Weights of a small GPT-style language model, trained from scratch on English Wikipedia: RMSNorm before each block, 207M tokens.
Each number is 128 + 24 x the weight over its row's rms, rounded and kept within 0 to 255. Layers, rows and columns count from 0. Numbers have three digits each. The size before them is the row's rms in percent of the matrix's.

# layer 2 attention query, 192x192, rms 0.0863, rows 34-51,97-115,161-178, columns 0-191
135:135126109191152130098125148125101075108121149101082128167153120169057091144160112151134153100130147170123122116117086120140123144169112145140140132137119098116109129129166120109129141194127105134142116179125087141146113119145158129102110122126123114145121116097110133092130150141154116138165095155145156087115142148158145092128146078117137124145095111132175174110134108162132147192115087117102091162127134102121139111134150145118128147139141147128121125136158129089108110096112122113146131142084139174117093102097127110105125110123161151164132146095140135119138161103084129126
081:142163101116122132148114148066147099141087147132097085134102120051140099139142123136149097162088126139064118114120143150116152135162133101192114158097126114150094105150166169122147114100104150161130132139130121154119107179127159103141138168105133120152122133150156066094112120142117126138127114096071127143136121143172169154106136136131139125118110118147136110147093117127093111120144163119125141142104089129144121113157140106117101162136098094144107136139095143114170130170137116127107080140146167127143145111137153143096111098121140095140090114122126113121108165141147115119
091:148115140144111175139140139128145140098113105153075125139161091160105107097126103141105123107160178125132146208137147158144128123151132126150124143133170124116079167136133142112124120126134192109123126122088127126124122157120136097147127130101186072160101123180159134145129115153115138149194118128127158151130106146141143119097123135096170126127148131118130132144067124127099114150180142116076087106118150147117094115131145150137125147108136126128139097120145119144143154105097106119108134117133163142103184123121162126109130140086152133113101160089135134119109133092139168104
096:144140109089103111102093152122069126084127142111161109120119159120105120140122168126131161127135145129118165147120115086133097126117144114118129116114191125128155126111105127153134109117102153126111144116105126164130139160133153124129136159126099152086152126119137140126169090170096127096136120093153167108121114118108102116140126149141153104163143150102139095129120181167131163134130152165156103130082124135107114154144118140147144137159111077074174178095131108155064145181128127126127176139120125169127096120131105119135105160156099139143103129158135104104089162097144118146
093:114152154131168154136128096073082149143160120141127133156159122118127116113122078174148102116172089104134104123124131176102141072131182146113120146138099123145113128104136130133108150103124166120104085099104158187139137145103161116155107116120147105131150099106136126103135138140128103134120168133109133145129124109129102151097129082137170115097130139149122122139130156178134185159136153150123113112152117063137162111108137149157144129089172132152145151147146136112108129155082132112151153155098129138136154164141117179126095142127151148091170125120119103151115117131150125099
103:130182105119126107091144146116132136138108089121086118114142141086115126154147139093166127127183124146164170112154124143090056129107094169108142163143090140120132123158117118118141122138125146125145150154138154131129110126120160105158161116136140157152123124142132102169133096144087079107105116104123121109110124119147119124151125106176113118077102116146130122165104120145117107120112113140104121166151148125165162113163145143120105123137112087117118148119150171130142126103179144130085128122113138131067122126170147143122074074090186113091134143104124113132137170152140122138
097:126092150084147135131141183140080130122109108108166128114141130130123088187086146103129149148153135131141118164119121099133160120145152140142105106133145121085115103119113122109132133170148142067153158085148117158120136145122126133136117158100101161115129159098158151152129121142108105126124095178126097138125109075141156102121135131102157072156145126159102109110134127124075096150128147116092130096063081143128099154094115139144106133143132139132087142110115099127114167126129115154139148126116119155111095112114125089144064135118087123112124142162170116121150150166135142116
100:151129144115130117116162067144148124090110139136151135159121130118097091138114123127111118121201142148118075155133154093118127127102104167145095111119174128153129173133104134162154183116126126138128085119123142108069151105166132164128085104117168133130158112121176124146133125131087116120103140159133140120141094134126144104137122156131133106151122096127162115089122087125155114156159113113119131173117140143082136161102160112133062128156136171154118133140151111112111123137127138108101141127120097084143157106148083127121113134113123140142133135122080152059137136137149120105
101:126138122127143140158156162104181119101154099144149093141169135107096105098128096145113098126130159135140123108145094100158098133177161188103125090153127092127142147100116141184128109121084111154159119100168097118125139120060161113137180094132125134152109137143089129142134137122112156098097086144115117126142111168109105109136133156122088159170124102122113184120160104104113116121112105132099125106131162155117135150116132130121157139105161082138151127110111127120097108132123109108144150130110154185174134127143145156138134071126121129112108146124137143125126090147109147152
092:098083124093152129117143109193104105134165131153133081124071138112185113101140094113148140144120130096132097127105132141160116106121168129124134151161130121109144140156138148123172143147096127098169111089128147132137146105132123132152094154132154167130097118157111135134076091098157102127102125112132122140116155106123088142096134089121150133146105055145123140167152141149164146112154129157150143137178103117142171129131138112089137116133130104114128161100140090092144103141102121150115103110123125139094170114129153102151130111077100103133119101159119153086129107094141121130
097:104102130099121158150108145137109159122141090087122132105129096134139132121101097114135130144108113139076162131117132153128099105154113127140127107117072099140147163149096128171154122121071168141121182124094130139124092124082116116133148151145110072138119095161106104153157117158155116114090177132108134161125144170144127103091101144125141105104111093125093132128138105104106176082163120110161137130077082139175140119145158114105109131152151135106152125092130136107145123165142089117133099107088158127099124154134090115144149117150133150110106119114143098132163149105106148135
100:128133189114152122120136114117150154095137133155126090109083098113137151164143112129098112093117155137123114144102151119144177126207158125107123099152139077154143122126171147139113103078119101106168126157122119104149091144105104122165152113121092135092141145170124130122138159186143148126117099124154113099092120131094150139117115120085120147156117084142131124131125160128128094120124165104114099111096084170101121089148127125133092135139123136106122115115091100150104140109113156125130147118160103115100109176138144140161112137136123111116187107121136170162112157153131113144
093:117107146105111107125134102117148101142128110117139103160145154154149150083092145145164119130132132087140131129111149150134103157161094130129104137155090115173155111128129157127100107151101091138117105173140080177143116114176124150103143140152142111094135150140102112116112133073138146076101119086122121094108147110137165146136122090140120153071084114138180126144165142185126150119093109137111114133100131123151172136128155166115139123161147128110137163111114165145161106145174155169128115129103122129124117141106097133096146134129168107101115081097160125169146133131139149123
100:123109130122143099158137134146162117099090117099126210112175119109135131092120143140128122164138097129096073156154144103100114136121104123157165123126077088168142176104115154164107090120154146137131111123135141155166104104129167140143134129117107114159079131127093125136138154096112108090146176095124121133103134077141156147080156111142130136119156134161134096124141128128122145128110105121146159121148142176096157114106090139178119142112126094166130114125119147124124161160130151120178170126124126147125155137118115089098137133153123139085111104111114174130132116141096129143
097:092115130105154128115108106097148138107158165122110102147143198111091150117081133158148113147129118128116166107128100139162114138167079112143164109103146107136131064116193142085133116147140099132120164112132171115141131143167152142177111111136187118134118132109178147169110141142123156138146118151090133153151123145141125087131139122108134127133082127081122105110094140121183125138077131106140098129153125121120117126142162111141145136124140107140128142126119113167104147126104124161102139124146140150138085116155127131119085111139173139132123161148188127148149146098128168126
103:131089124091139116114104155115105108151133157115136087144102189105109119160096142132143122156154110150163161123141088163091106125119142074126152184119151179138095128088095144159135111099119163122129099100110155179129122140114120153163104151143127144093159106141157072106164131121161163124088135105120087092132143145140105142132092114075157128116118147148122122164125122107129111083155145144165148118085115137159109126118119147102101097099171120156135128135145130140111143135118096119146116120153113130142137121135158141141138135151156133103166143151106097180125137130085135136
091:127117203127140146117141153163140115121120144107133099068125138144132101161104139108117123131104141152091147105091139146130118121099117130124083104159138152120151153120089137157134116190151119081107126153114113088105121135133115118088184096138138143126118110138177143125144132127133118084141132110111156127136101123116149104116120172156075170137128148136197120090160117143099098113123125122124113104129135140139122146123127125115140137119120133159154130138134123125122185113136126124157138114109105110151146116127074099170105108126137145130127123164128143146147127167101218196
083:151115155180092104101133102127125125169141113115189132125134112153117115114118130103092138127157126155119141131118107109132115123150140153146082082112135136130159150150134107113113181140167141111102103130147151130143066107114144133116147104119139104088142077133092138169122134131176112092161137086108106162135149074135130105140134128138145137110157113082145160138115121166137175133109110116113097110121188142149125131167162107117134144110150124139121102090129132124111106195099124102130134105103094173119111122100145107123148119124140103150102141092118137111119079145176171117
102:183147111094104132123150152100142096122139130150101128110163118156162116129096126156166133147113130121144108139116124035144127144153105162140154138133155132168105104170072145109115115119143089121134108136128103128188177159144110088121116124155137131141101117161118151116150128079147155138136161124186126163124134175131144169137155137120136137114144141130118160095139123134140135109117101128120112129151113182139155177169153131166099145149088151110145109161091102103085149122118093139097113116152158127119138102103144113097132136115115088127122129126135106134106103093143130152
135:144089083113132151104120168163188154125161154130120140101112105103113126080087101096132117113091101147108132099115078161134123155096127144104124098176127114107156138128142131126120115182222124121096091123111114123103131108106132155097110131119152147128102146160120094106160148133153075126146121138133142119156158167120144124108121105125154129136136116175138131156124141129109124162150100138136126119143134143100097116132134115105107115102120128101125092144148139161133100177147130128132173190134108134084121114150084096113121156124129167132146139137105112104149170120126095116
109:190117140182160081068146111132124144190135107117153081087134112139128123160149117106122129097133130116102132118110155102120148098161149138105116080127112098091128119119156180116132112137127121103113130139133133202133091153148143094108125163075102121104123118132129102135101106126128123116122096111094123155135150126130115090109112140088140113111116127119154114143120097114081105145134143126111158086092083140137156103102110129092152124144118119147105171134110147118142136175112117154149145087096126127162167158116120131134071105127122145155143086162133144113110156136106125139
099:123145144112121155111105136151140109095127145084113162121125119110137075101146135082125080129152150132150099130144136146111143121148088114132128124107140160077113139069166121141132134155155083120064120135134103112137195139112183144159116142128117094105158138169169094126143107135110138147129124123092137142118120145153134122144118159109134169161131120125139123125114136094146141111152106136102108135150180163138048124178140077146180145126142127118117107130149105122142070119097155135087113135120152131113104132128168109109128161149118110134116150129081106153116132129112127121
102:143094103094109119146136127109110130156097137130142122121135124085122161163162135099129113124153128137112135152166126137098129119139140175105113109111157167130169154138127135156105148107166167097110127191080094113132102124098159115105144125155130142081141110169118131135125155130125101152151147156095124113133109124091156118116094119068130120107137159125111140146112139130141131106099174161147133092075127115152137119125120066169158174158104152144138164148077149159131149135093153132161124153109129106190152163104120133123117136163080100106121151136126114123095115125134156115
102:163126161154139100088170174140127116142108117115104082079080130166112123131138149138122120118142152138106116118150160166105168121150129127113138126128119119108123110151097175130137090116150136108123144128111134150118134114130101095149109170144090121132145148129146129152108154136138138107069150129129124121164093080128171109134105135131111096142114124095153115138125110075123138093120168148119152125135116153103132152102144169140104100184130115196144151099160112137125181126093173142163120115158092082149145132166150096148090150134095153135122152095135131112146160099153133122
101:129167085090152123118095104080135093102119134105164139155137159109117080100142121126157121118155114149097122139102112150148103125111131103111087141138107151117151152163139089101154142125096142152114128152139107121128167140102110142123138149100121124156090091138153127092156165166107140086154151122091092125123132141151118162139171095077137139135105125140122066119084132132142135079110152153128161157147118160121098147180149117169128114105124122117148129131115113155113104084138129127131093144151151121191115100140145121146095110113131081129131125122167111125172164170133115135
112:086114184160184124148174167129095089124104143119132139104120135141116129160112098142152098150121145137118121112132091127126103107096134151115146174156096136089107120147109155150098135154139121125140130115090163119172117137170115078113120129136167148157105124121124112138100110097110143094133152165108106167148148104116096148104114143142163094153114141118170108164174152080115120116109164099116152146113091106082161142090158111115110104138165102097117127110094128126110152138162144145176113134101116143167154133153130142131143142125128127136143156150133125099187137128152158143
091:111138148112098141089152173103145163114083142079109127144126144106109110092127147125137135125135130162106122114111158119125135118150117110127140141107141132150148150110132151152115108083137136137136133118141136100106112087112124132145084121135127148122125110139171144193135163116136129118124125137101080149129130120147119145127140143117136130135143107131154103139111118155108154126161176147126081136103156100169097144128133073132169106157180116129117117169195117140126171123110160093139162138168142113151100120079113140114154131124172147117119205058104156143132107116094112170
107:164104082156158124159149155117169134090114147144156137086080156126110130142143157131110145146152135159132131091107112111139116126141172143056158140097096114097114126114136148114116137162176143153196120100159156113093126108077123098160080102122132126126102112152112157129119114107131133140126124133129137151142100098127125139100144171134113113155114090129143131081109150117069112137120126120132137085128109098171134153137126133102133139077133131102109158145085123096119117160159130103141122171121093151113110155136133137105087104102114119109140142135154151109135075131164127118
112:104114127137158135132133160172111150115155123152161152090121157079156117092093111093102129134111118128091133083104129125121113134106148142159146147116113109162131115138168125117157093128136102127108174104108139147121070169112137112142144116129175146156102128110093120126107110101125147115199120107124130137141137106116082123138179122174123152149162093113143191167143131100101120163156142107136156103175130110140136153110137114111124116143091162138154139161099126150148116140125124098163128153132090150075139166142119168133134100116158142119132127144152164108135105158095128157
103:109126174152080126161152161138137163102121116160178165124130121133105122146105123091115141164120122101101088111137153161055129112117158119149100115161146126180168103087131137117132128099128149141118170114084155143114132177147180096140187136117151122105149124134153117196114094159113133128112162118110161106131148153154170131124131129154166132120118136117108136151159130170125147117112161114105128103145128076112113101090116111124130112137129138140138131126152138157151136169147108111114137155150153149161150114160089120136148128118132132164135132148150123095126123106155122180
115:116119148146139152123116077086123141112118128165096115132125123126138156158093148139125154134116124110081158137119115149131149128114099101100137140139133098153137108100116145137131149113116152138130093175080077123127116096140111095180145111116127108146147132130132145166177136107098180132173141121127150135172118093166125118116034143129127063091068127131154110114093147117128136136104158098133149116104072084111116143127088132144128172157105133126145152099133170130124154125111154102133112136140118118162116153118151172117147098153131104126154124140129128140148154151132140160
098:081127089118111177109116065115161154130121115104098114112100115121145079147142132086138121114123157109155146147108149151134124128135128110135135115110139155103130091127170141128175119177133138150106117118149096094137145084130128135124128125142131114124128102154186107119104156096125154125081086138123152116104137137134076106097136133167155122105104125157148157144126099177144152080111088118123095125117153150181145141095158148100134082130153092071182131129145112128130161105126118134119105147126188138124105095110090131121105154119133138125125110132146097101105149142141160137
108:105070134171134144144123137138155135091132118121141135154117130192119182118147103128149146105095152133116160113103148151135130091142134100160139162105102109096119158121170166113112125110129186140128109123102140121177113139188145161136132126119149101135171149110098139162104153145134165108089154141123149089161142125121160140137126107120130112173113103106141106112139131144140099132091158129104160158140071120133141146139136079127146133133114114094100126116141121135131190123133136122159125093149135164132142130129096091112088145122135129159074152158133178173145153147128110130
099:077105163139123111144111145122096132121126162121169136098094134135138112128105118106111125123102148114117095117116129106101120129092120159168130126125135130140115054106146138096126144118155130115171178133170149117120130148111124148129163094158174114117098132123122159105149123157126177145169124105139139153131191130130133128172109175112139101110134082084092126077094127128145140126118159102104099113157119149099137092103160145126088115142116136099097101155137172113127102112110113168148115135140113103121071117108157127109130113188154123149113106156099122100092127133127148160
104:141092146142132104127088103071128129139135136125100139108102124111117186163140198110124107123118149167128094120099086127119148117150121123132122134116126097175111126139132155142145126074095182138150112141096124161139143127188103093154096159104140152114088147144152167131141128138115122150124148125117071084133130074122112144108092107126121108120131111140139141170092128115138130125134126089143138182093098146116119161136138118118119082142138133095069164131123106127165156143163101123122108097122140107126144128127133152156131113083185144149120108137163120158131125105113138116
111:152123127193124136160095119093115154148100120151161119078151172152121116158110151131122139129107145127117138099118147098127117106152139122130108132128114138110105101152153147117092099162189138142147109154075162109145100162155128112092081150139100117157091140124146160098131164141107127136118129086135149143129139138123106136065127140129111126137125122126164113121096089170112124129119179169102157100159101104150165105090104123152119137162113149112164129139120130142141164132143155108136120128118169057145160149108161144173125105093118120095138132163144125137148096144117147148
090:159110155145118091122143155158159149109125133118197126137144104107127100138116126136144139104106113122124136134121103137110112104129109094108082102133176101164131159120137108117152092111115146105098107150145148186085161138109120124132157141127097198143106146148107121140103167144092111148125170107132121088118096104128113142076106114149163187166149142116093115154118129093115102135134115175144118081113119175126154096127160110135129137085135143136114100105125140172087127122117103106142103122120109128155162168127131073134141132094124122110140128144119104161143131103104091149
105:127143122112134085144149121188148144141157108130129077105175084147101125130114153129141081102124132155118106118100113125125124135142154117129127099153135143177100169158132101137149154134160127153160080131111147102121141155134136132119137130095145143121136147136141140193122105087139145122113113137133159154084101062141125158113118126110069134114134106117122145140141106118090121182109182118138145133129109169141167141188103116137115119084126132086089138147135126111143115144139122162126086129143104114159142162185093144146082159121103118148164112129128129114119154111155118148
144:085099078150129084157165110190122121143162130119123125175106120150137144091115086130118146144148122101110124146077115155156103136156137107137108111162117088116110111147174140098140109157125108111148093154133161141128111074143125108118122088160117157146126128125098155125155102137077169106163148137129138174130147106102142089117153144106129127130119091136102169129164119120147152169135139170107142125113085086106150094144092168105133162150157130119136105144086143141115135149153106138154122120130119147131141093130155155146110101132079148128127129148149154112096147097102147105
093:131134185105099141075144136169134118153073117134130090112111167112074161135158156176127148113128127123152158118098133126129146131116201155124135098136139111158136144154132165175152115135155161128100137127131133133177122113118146095087146131096111100105140147101123162123120152159139146104115105131108101152126167124133107159092121136102113137132149096165131116146157139128146146158086122146122080111109116095108153103148112172108091085137132124165113118103119160128170094114131145113169132135152144160133112150079124125144162119127138106119126100118146162095114136161103138161
115:163182115124143101116102137107160128176089139125113106105140164137168126134116128121102075127111148140138132162124130153105186104177145135126144105128117114147132143104164091124141150122123131155123090109159078122102137109166126105135102164121118109123129125123141120187169117118119124151137121134136075116086121107106117140150111085109139126175127097106087129142080128120109085123084117131134170096162092151157119128160126135127126123144115167136118148136184117129159118148120195121089116119171131137102149146093136140110181105129094140152164114140119145150100105129120131129
105:126133117138124152127100105132149111123171097117197144171100117163127113136140151124094112151111095113127158097113143103110150133158150135134123146143160135150149129124112132101157109122119134121080111109125088138149142128120121162127106130125127120092132133118134111137097166112126126135141116129109136144137132143140129123073136110134130195146131126144081130180145147078098162146106116131148141115207137130089161119162136066131184168135114117144124157126091117133102117096091106102166148142111167124103096144143113099129077162102138129134183164139099147152172101134101137126
104:192180120192131115111147138147082140154118112115127113111099165132132135137116090157103117154142146129104154102081102127078147142161094091148075137151107150131145154141111153122109141098131173118118082057081135134122114109148107108100131140147118130137124121094128119144154133121113111111084163094121111143143133123123192126139092140149134111102134113156151110151152125109109144135109102132131105101088123130141141134131169159168090144150126141166172132129104115154104112096106113092110139121124148121081146141127135166129114096117122128080153126137105098154127140146165109130
095:117108093156136110160116090143112093132082161119143148122149118167147124097078117133139141140166166122141087140140144143146099172108203095104122078140070128145091126147111164090105143110139142157152103130135087131158134156152119130160144071069109132122132128094093152125168110137149113125119140104130153123163089093106125145117121119107108107147129178087128129100107157139097114145121148148102134106156137107097122140118135121160149124111114135137095144154100168146149115149125122149137162128125169107136137183123102101107111110138121129158077111134141122145132152140138145120
104:121167151160162149117094097121118138065124092087167141137129147097159061120095112128159121184097134094138129138106156138113118144124148118095136154162156140141157111101134120120107111123125141106120106114152166107104147158112117095081143129104111141132106162139092139097139142110127107124095107105067113150108169123118124167097109145125100097119112133149177120112106160141103101130148129102151119145156111122170131101141136143133058137162116126115128130110156139078142139174113099087122132148132130142168138176154123162127139089109137151099143133118127162099135111120115131130
103:122142104143150128098148113140144173084123127133144136168107131100138138145099125155116138120088125116158081124176145119125106125100128094122170101148134094118162106141100125116131140140158102132103177135144137128158099138119146125111092139098156058131113153188161117130146146132148138111135175104090138071144137135165129116125137170131124137130125107158119126091141126118164182144123201141140089163165126109107097142150107153146124093160114131128152116076138111126175139103119132147167129159104087117107108116144116108123073118134127114152133096139138136110162122125105110098
112:122152097156162087155129106167151105136138161159140108101125110111143135138112102130153169173141144107131134111140101112151175159171154122128145166152110142117123152100125141145142140145085151142171080121156142142145177119132127143133153153136140141093146090140121085105147110128145157135110120121119157153146125124125165114134099167088164146176108096109139115116124157102160112135099109152120091135134174116154141107165132146144163152108164090115160169133101148118128084126099107129120140152140128137079090155145128090141129155114071088103109128169128116116122108117150171150
104:113151137087114127081119137143141110122092107124176120148124123111092138122096133146143100079097149184102128122095115099120125152145165095138121104093103097131095140149143123155155127135149118167137110117157129112125175158134107142135126137098154141117100138172106104108129127078107144125095119153088152109113098099119099141098164132099161134102104089140112159181138138115120110143105156168137121119135102196106148108154103080084153098110092148102105118148096111175152121127136131127166112139140139162110158149151139110098140138102152132160169129119144122181139146126150123134
095:097132107106079148173107109121132137189162083125159139181097138094181135085101097103155103132134093107148090094128102137162142143160180120151110159165117123136126132173130122159142130094114174122077138093091139136144123140127114129106106163137163104125151110124151137177143100134131107125131094121150089122077168103111156100167124102145146142126131101156152121119133106129120142095153135089163127094136138141108108151160151110136118135133148146123124132135127139162145136147138124179146122142142114147154163135105118126111134134121167108160122091123098135089099119088149125113
101:138097105134133119185128140167136124071148139173119141120138124115113092158139109130145137097128097113137095142095109088148129155158163141146129159168130099127127116096120111125097132110143175138114179164121097166143106146106091099177133110113142149137162153154182138130175159117118141091154133145170174135172102109099159132153131116087096132136120147123140126152157152151141107155159158142107128081116135118170089126100136134140128117090096122138118146108163118128122141101147107118116117143138079123148141130103131114095123160131067113115106119132123146142094092170138103141
101:122165136138124161097100124147114119131143144120174164137107147124121134124110128107143129097126116113098116147112109136157121116125094127123128129141063094151175105088136167135160110097110180144111139138116082170104151120141068120083136169119120134113105123142163164137146151116129153142096157107101131179143120100130122131122123125127158147094158098162128127114193172134160135106118149119110126126100093113131180112161115144121131130128123126134102135151138183153086138110106137081127121118110133157109087139106097149138151152131114153103091047128106146115110116113136166115
107:115132113133098139158097160145099089122158165134112119084144146156118108118136147125178132112144131116118123134083121158122126110153129107101102126099104159100101130120155109149118111137157145174111099116077091126107109141141124157125172183091095106130153143098120101170096131131180110111162077112150167118094099091156147133138146132155130157139134131108102127153153074162128120095085157113145122115113100153133129164125157112118162121122096140104154103139145120137129142077145136131079136175105140129133140123166119139127134122171159094133096113113080132151140158104132137162
105:145141125167131148095132129144131131128169134132152163112134108104085164158135175108116088141115123100129107134134142161134148101148127122126094152119085135108145102172123128107122123172119152153135132157149131093143120102177116184092122134124118118140131105163154122110124129128165139115169115115163116119154149191123108119136128137129153128143118099096147133108109149208077165137116111114131111167181159148090128090116129117114115095144110127090113094121094133139122125141111148141105138193125115149088087100142121114124166115127115151096143122116164149137101091086164136094
111:168128118087151139134115097155085164131141136121106131117141125084145141131131184145167132091117120110116118136126096114097124125165209107111141118130138167127109126131133157132103130121103142130129134160132120089124112134094178130198118179138123134090112134158133126129121126133088142142141114190143099175105143099160123127121112106108118146117106162131115113144091109124161153141140159115116133117150117132159135086149106105088106122127147108141128126108125098126176129145077131182126086140107151140105123107124128123117115115109202144119118063152162128141137134119124099087
093:129110053158125116158137122108164133143105104124127127127112145097125152166135089126161121102128107125123114113116151107159112104084140102143084093128123118106112109152139107118143186098138118166096099095148110105093137121128124148105099138094122149161138110144184178119169128120174129109158105158161126143124108097148112126120135100117118114176112163155126132121139115119148123131130133099153178155122109112179127134144110105149107133093138173173111119142098136124101168112095088147094141151106133103078106107155092127116149080139111125133107121184117117137151109134144146160
# layer 2 attention key, 64x192, rms 0.082, rows 33-50, columns 0-191
106:107124197095132130122124139147143118115144120153125077149158084194132134146110169126123126184142119156148130131116126080124135143132119113103118133139132130135126095106143128113122124112144082146137135140120132112155122104129124115166127085139136125119134131134118157109111069080136165097131090172188160119154125156165153084090184119088142155092155095103160133123132173174116112122098151140080138102117117123130091146135138102081134145119153083110124107156151163097137137147164157134119108130130106142107096134119126139129129100115121117126119124154124091139113170144097164115
111:158123153202143092116143188149111172105131138115117107132134140134119119197142124095134156128125128142135111118138113184116140141181148126130164099156106107108101182116169145121117129126120071086164109169092136142129092139162140137161104103118099114136130103139126130125166160115147103174173129148140128124123138090167129156127114133122138129104140080074108130115196129097131118155135109136121109128147097100111099096144136131148117098116123135111075135130074112125150147126155150098137118117138088135098157139163134123163121124148124137124130147103129129125135127135157096122
103:131106205107137096121164124115113115150122164107157113078080118095103129182097108109131080139115150146127123117143146122119153079157119148140116111137114080114110118128181132110158118101157142137124121147112159146127122154154149110093124161100106181097118116109136098148121168153136087091106112113160134145127136123175142110092149110126102115125111109133102131136150142121106118117120171127127129150130132139126163090145115127103108125144139069166136120110085148121183160113112132106117131116120178147174146166129127129087141129086120119112123106092119144149109143168151110164
102:128161103132092100146116091119129128115106128126123133145132140150126122074136164141095120144185162120161110164137127142123130144119124163143149159123149166134129137137159126149135106137104116148087154152133120140131126101131153104121112173112145094143126136157145117145144151128090162123117084163139112131075127140136151081135167138100173107124119106108133121119076137105149165136190089088130079146113181129145153140113142120157164110120153123094147119172178102126090155162130175149090113116132127130106115103078154138109148152154170131093147164146119137125116125094134125097
091:135116160160103118130112134124135148119078136134133117106136116114143125174126129128170133127156144092106151148143116092106138115141122116110096113139145094144147097095150148127167160085128144097122149167137143169099189101128192153121166163144094122114158131067111130136132119152128126135171092103072161122091133124130108160149100117100166135104152137136083106138116106063183129156123164105137109149146134135087085115144112102161120126126103117053147139128128137157115135125137118122124118154090130086127109123133139132110138165138088133084126144123121128144134105142119144130
099:170142150141152160130156137093043128121155132119130092121159122125133092184130122120136147110155135145084108141139106156107147121126091080127145165107084131102098133126085175122124162125113145127113140126126152111185116075150110154171128131129098152146158103116093118136097140141126120140103165133126102131189117127138196137105133109126130123105132119106137105119113108123108124128124144129096145121124081092137103140141137120135129108113141142132134117161131116156157174104110183120130121133105135136163124131134122096086111168102133162075136124097145137137109149134132187167
096:105158139140134159143102103111165057124103122132147122134147139078132143157131126111177120178125154139160092106117113155138106140115142101123137148153095153135138151143144158141134132113148160107147138161117096172140147119118124127132115121156145136092145105154127131120114174121115120091091120157144123124114143129129133146119141107149131151141103140125141091118082162097149088126103160156125142179150071097126090111133137106082141120106125134115108109147097134165151126047138115128100121158126180111158150168129155165111113066128154105088087122126117149105150157137127121100
104:070114145125114197182103147163128141131110110097133122147127140130158132122171138120099100182138111180176177164131110122102132146090156134116112109121154138093134146114169101103132076101160123120091135112151153119127117151144118087128139141166119144106123129108149141165095098110149117121070114143085115133143134109109135139107099110103070125153114121117138120151116148131089076138100121126118131119123120156122111163149163113103096133080110142103085108091119116145140133130146130153134167145105080146118131172160132145149147116143160119153158106109137131133134112146137141102
111:157106070172123108146131153137158141143084114140142144151105166093142133077122119108155129104118121128123126123118101116120126168129179125139138110146134123133112132127125105115131151111162123115121143085124109118103128146106147148112106161131163095182112108131184087136164115109104134144119067152126140131130145133131155095149147170133119180166130109143136165152118125115150124149147145118099098154134164120112094119160155098141082082153109117185112117095142132151097090186097134154124129129135111095149116120129094069134134135152136178164099142176130130133114115118102138127
098:156129145133131138136142159140171151125130104132122186121117200135106162112119121126116150135166155139103120121104095049119113115131158139117106122114119116113130119146105169119123135135100096152126110109151129144086124120129152131171133132109132134127117160145115116131119094101167163138148113136130141192135089136053095116108108138139105124172170134109167145126128133097133114145171087150132165093173143118145163123139168126099141152102152134121160126113131135091118115132112108141137133149126166169109120106090135118118159103205084166151127147136138148097116108139122136134
100:122097156117155117138125164181141143129126142138122115084153099114152112143107085151068096145131105129140105147181102145083106133112178096104088135149137094164103112135181126112094109106140141132130099143092126114128124141145170146122125104187134113123098104082105118138121105058163153128136157107155129128148133093141109137132116136124125166143105080096128144102121129127129138143062119150147128105130104119156104090123133131161153107119133144152130143141092110137161107095148131097129107124164150086119152164119149176096127133102161124127141138106160140111133095150116105143
099:099063093074073141118150138134164136115095125076145143132077099102149101138103123144130096132161122138091148147129108115126091122132122127140129154122132120146104113141128133141132087143125176138129127113089147135161138137130120133162166114141133154131116142082144167144100097162119150153136183171107074124143187141163117106111123137112158133102153172095144114132115144176135130115128156117163137076136096132103113158143120105122164112160146150135166151111118140147102138135138126135118147177170127115137108123118101119126172141132147112089083141119144141108142151101150091149
098:176105125135148130113124149129159132151119125108115124102105137131114093179095149119060126124121146154114119137107130125119136149157181158138163081099171083140182110143185099129166121141141130128097116166114067106108124088165115133194164113107120123141131160128099109185126132164143131159114136098158126105132115170133114116158119110099127089120136115139143110154098122156139155132111147108109151142143149123160118150167139088105087123141094167143120138056118113122113128114099134098128143137135118116147125155147152123121115151135121116120154134119159104113105103158107105117
100:116155127141114128095083060106103117105123096085115151098073125186113120128148131115182173102122098122122129137146144138171153170091138116129125123137122082108095146133165190144129148110113120128131117154086123113134097126141122121110167123143155125162118130132149169120097134096138144103094156149146111118137110144121107147122116146123158125108102115135133122114157167113136109130112135133110097128132169136087136140093155185141137110141160139123160138126142169144111152138090151124165119139088145129130144116088051124141096127114130082145091154127138161123100167111127154131
112:148087134234117094145157176123113134127176131099132146122153143114101132134139145126106159117135107160154083115113142127066117081140143144162142135119129147129120176091119133134085091156134139173116098079098134132082127144122132129101124132149132088141126105117118125128136177099137142109135144124157128119117132088110140140126132114158148075120142126107107145092134124121135159158169139154148125145126121117084127140106148156158179161112139102074143114133144170111117101126153113124133106150153110158137137105169114121148117099113164153150109131111117144113115093151123099144
096:085113130117132139119157106150105158143143148148149137119158175090123135141148128133120104107082119092109121092175134112117151118117126125196131149147109152131134099161141145129105128174113127146093152130133131102139099089123112118146147128136163082138134066083121107094114129156131112093155116091145117147111179155140116141105089138123114131130124056095122121078104141133165145121141114118113107118144116145117122140109117129138131148096120146157129128154092143093138134161079135081135188137095145104103081103103162118141131130133115093141121110173148143115081121089158143134
095:120153127107126168117097153106038141145138166139118109109115112112113108129133168177154149133141126146098142115071078121146153151138137121089123105125116141160140124113164145138158136086113144101159104127061090142166144136117120088144113154146100126121137106172100132096126121159092122134099133144132109172104165134147106171137127137149168169114142143150092192109130149135156128119139156153138139149102140121141144148157137112087097124101138122127133105157142103153179097133125113119189119129127125097116155121116137097148129106143158120125116118135157144164151116116111124100
094:127110120148156117157169164149133168145118084136145140082158131138147085152124139147138063132133147133081124166104128159139147117159131115134108121147114114158100107097162129104142106093145106104172129159121113156098088111140092072128119084142142110126113152133148166116137131170129124124149128147161169133137114114114106136114119135137107137125126152113110144156117074088113100127109119132157106131110117125123126127087106100107095115112128159103126153142127130138098210109146155173100133175135135112120116146148168142129137118122096102132131133119150159116146150168096112208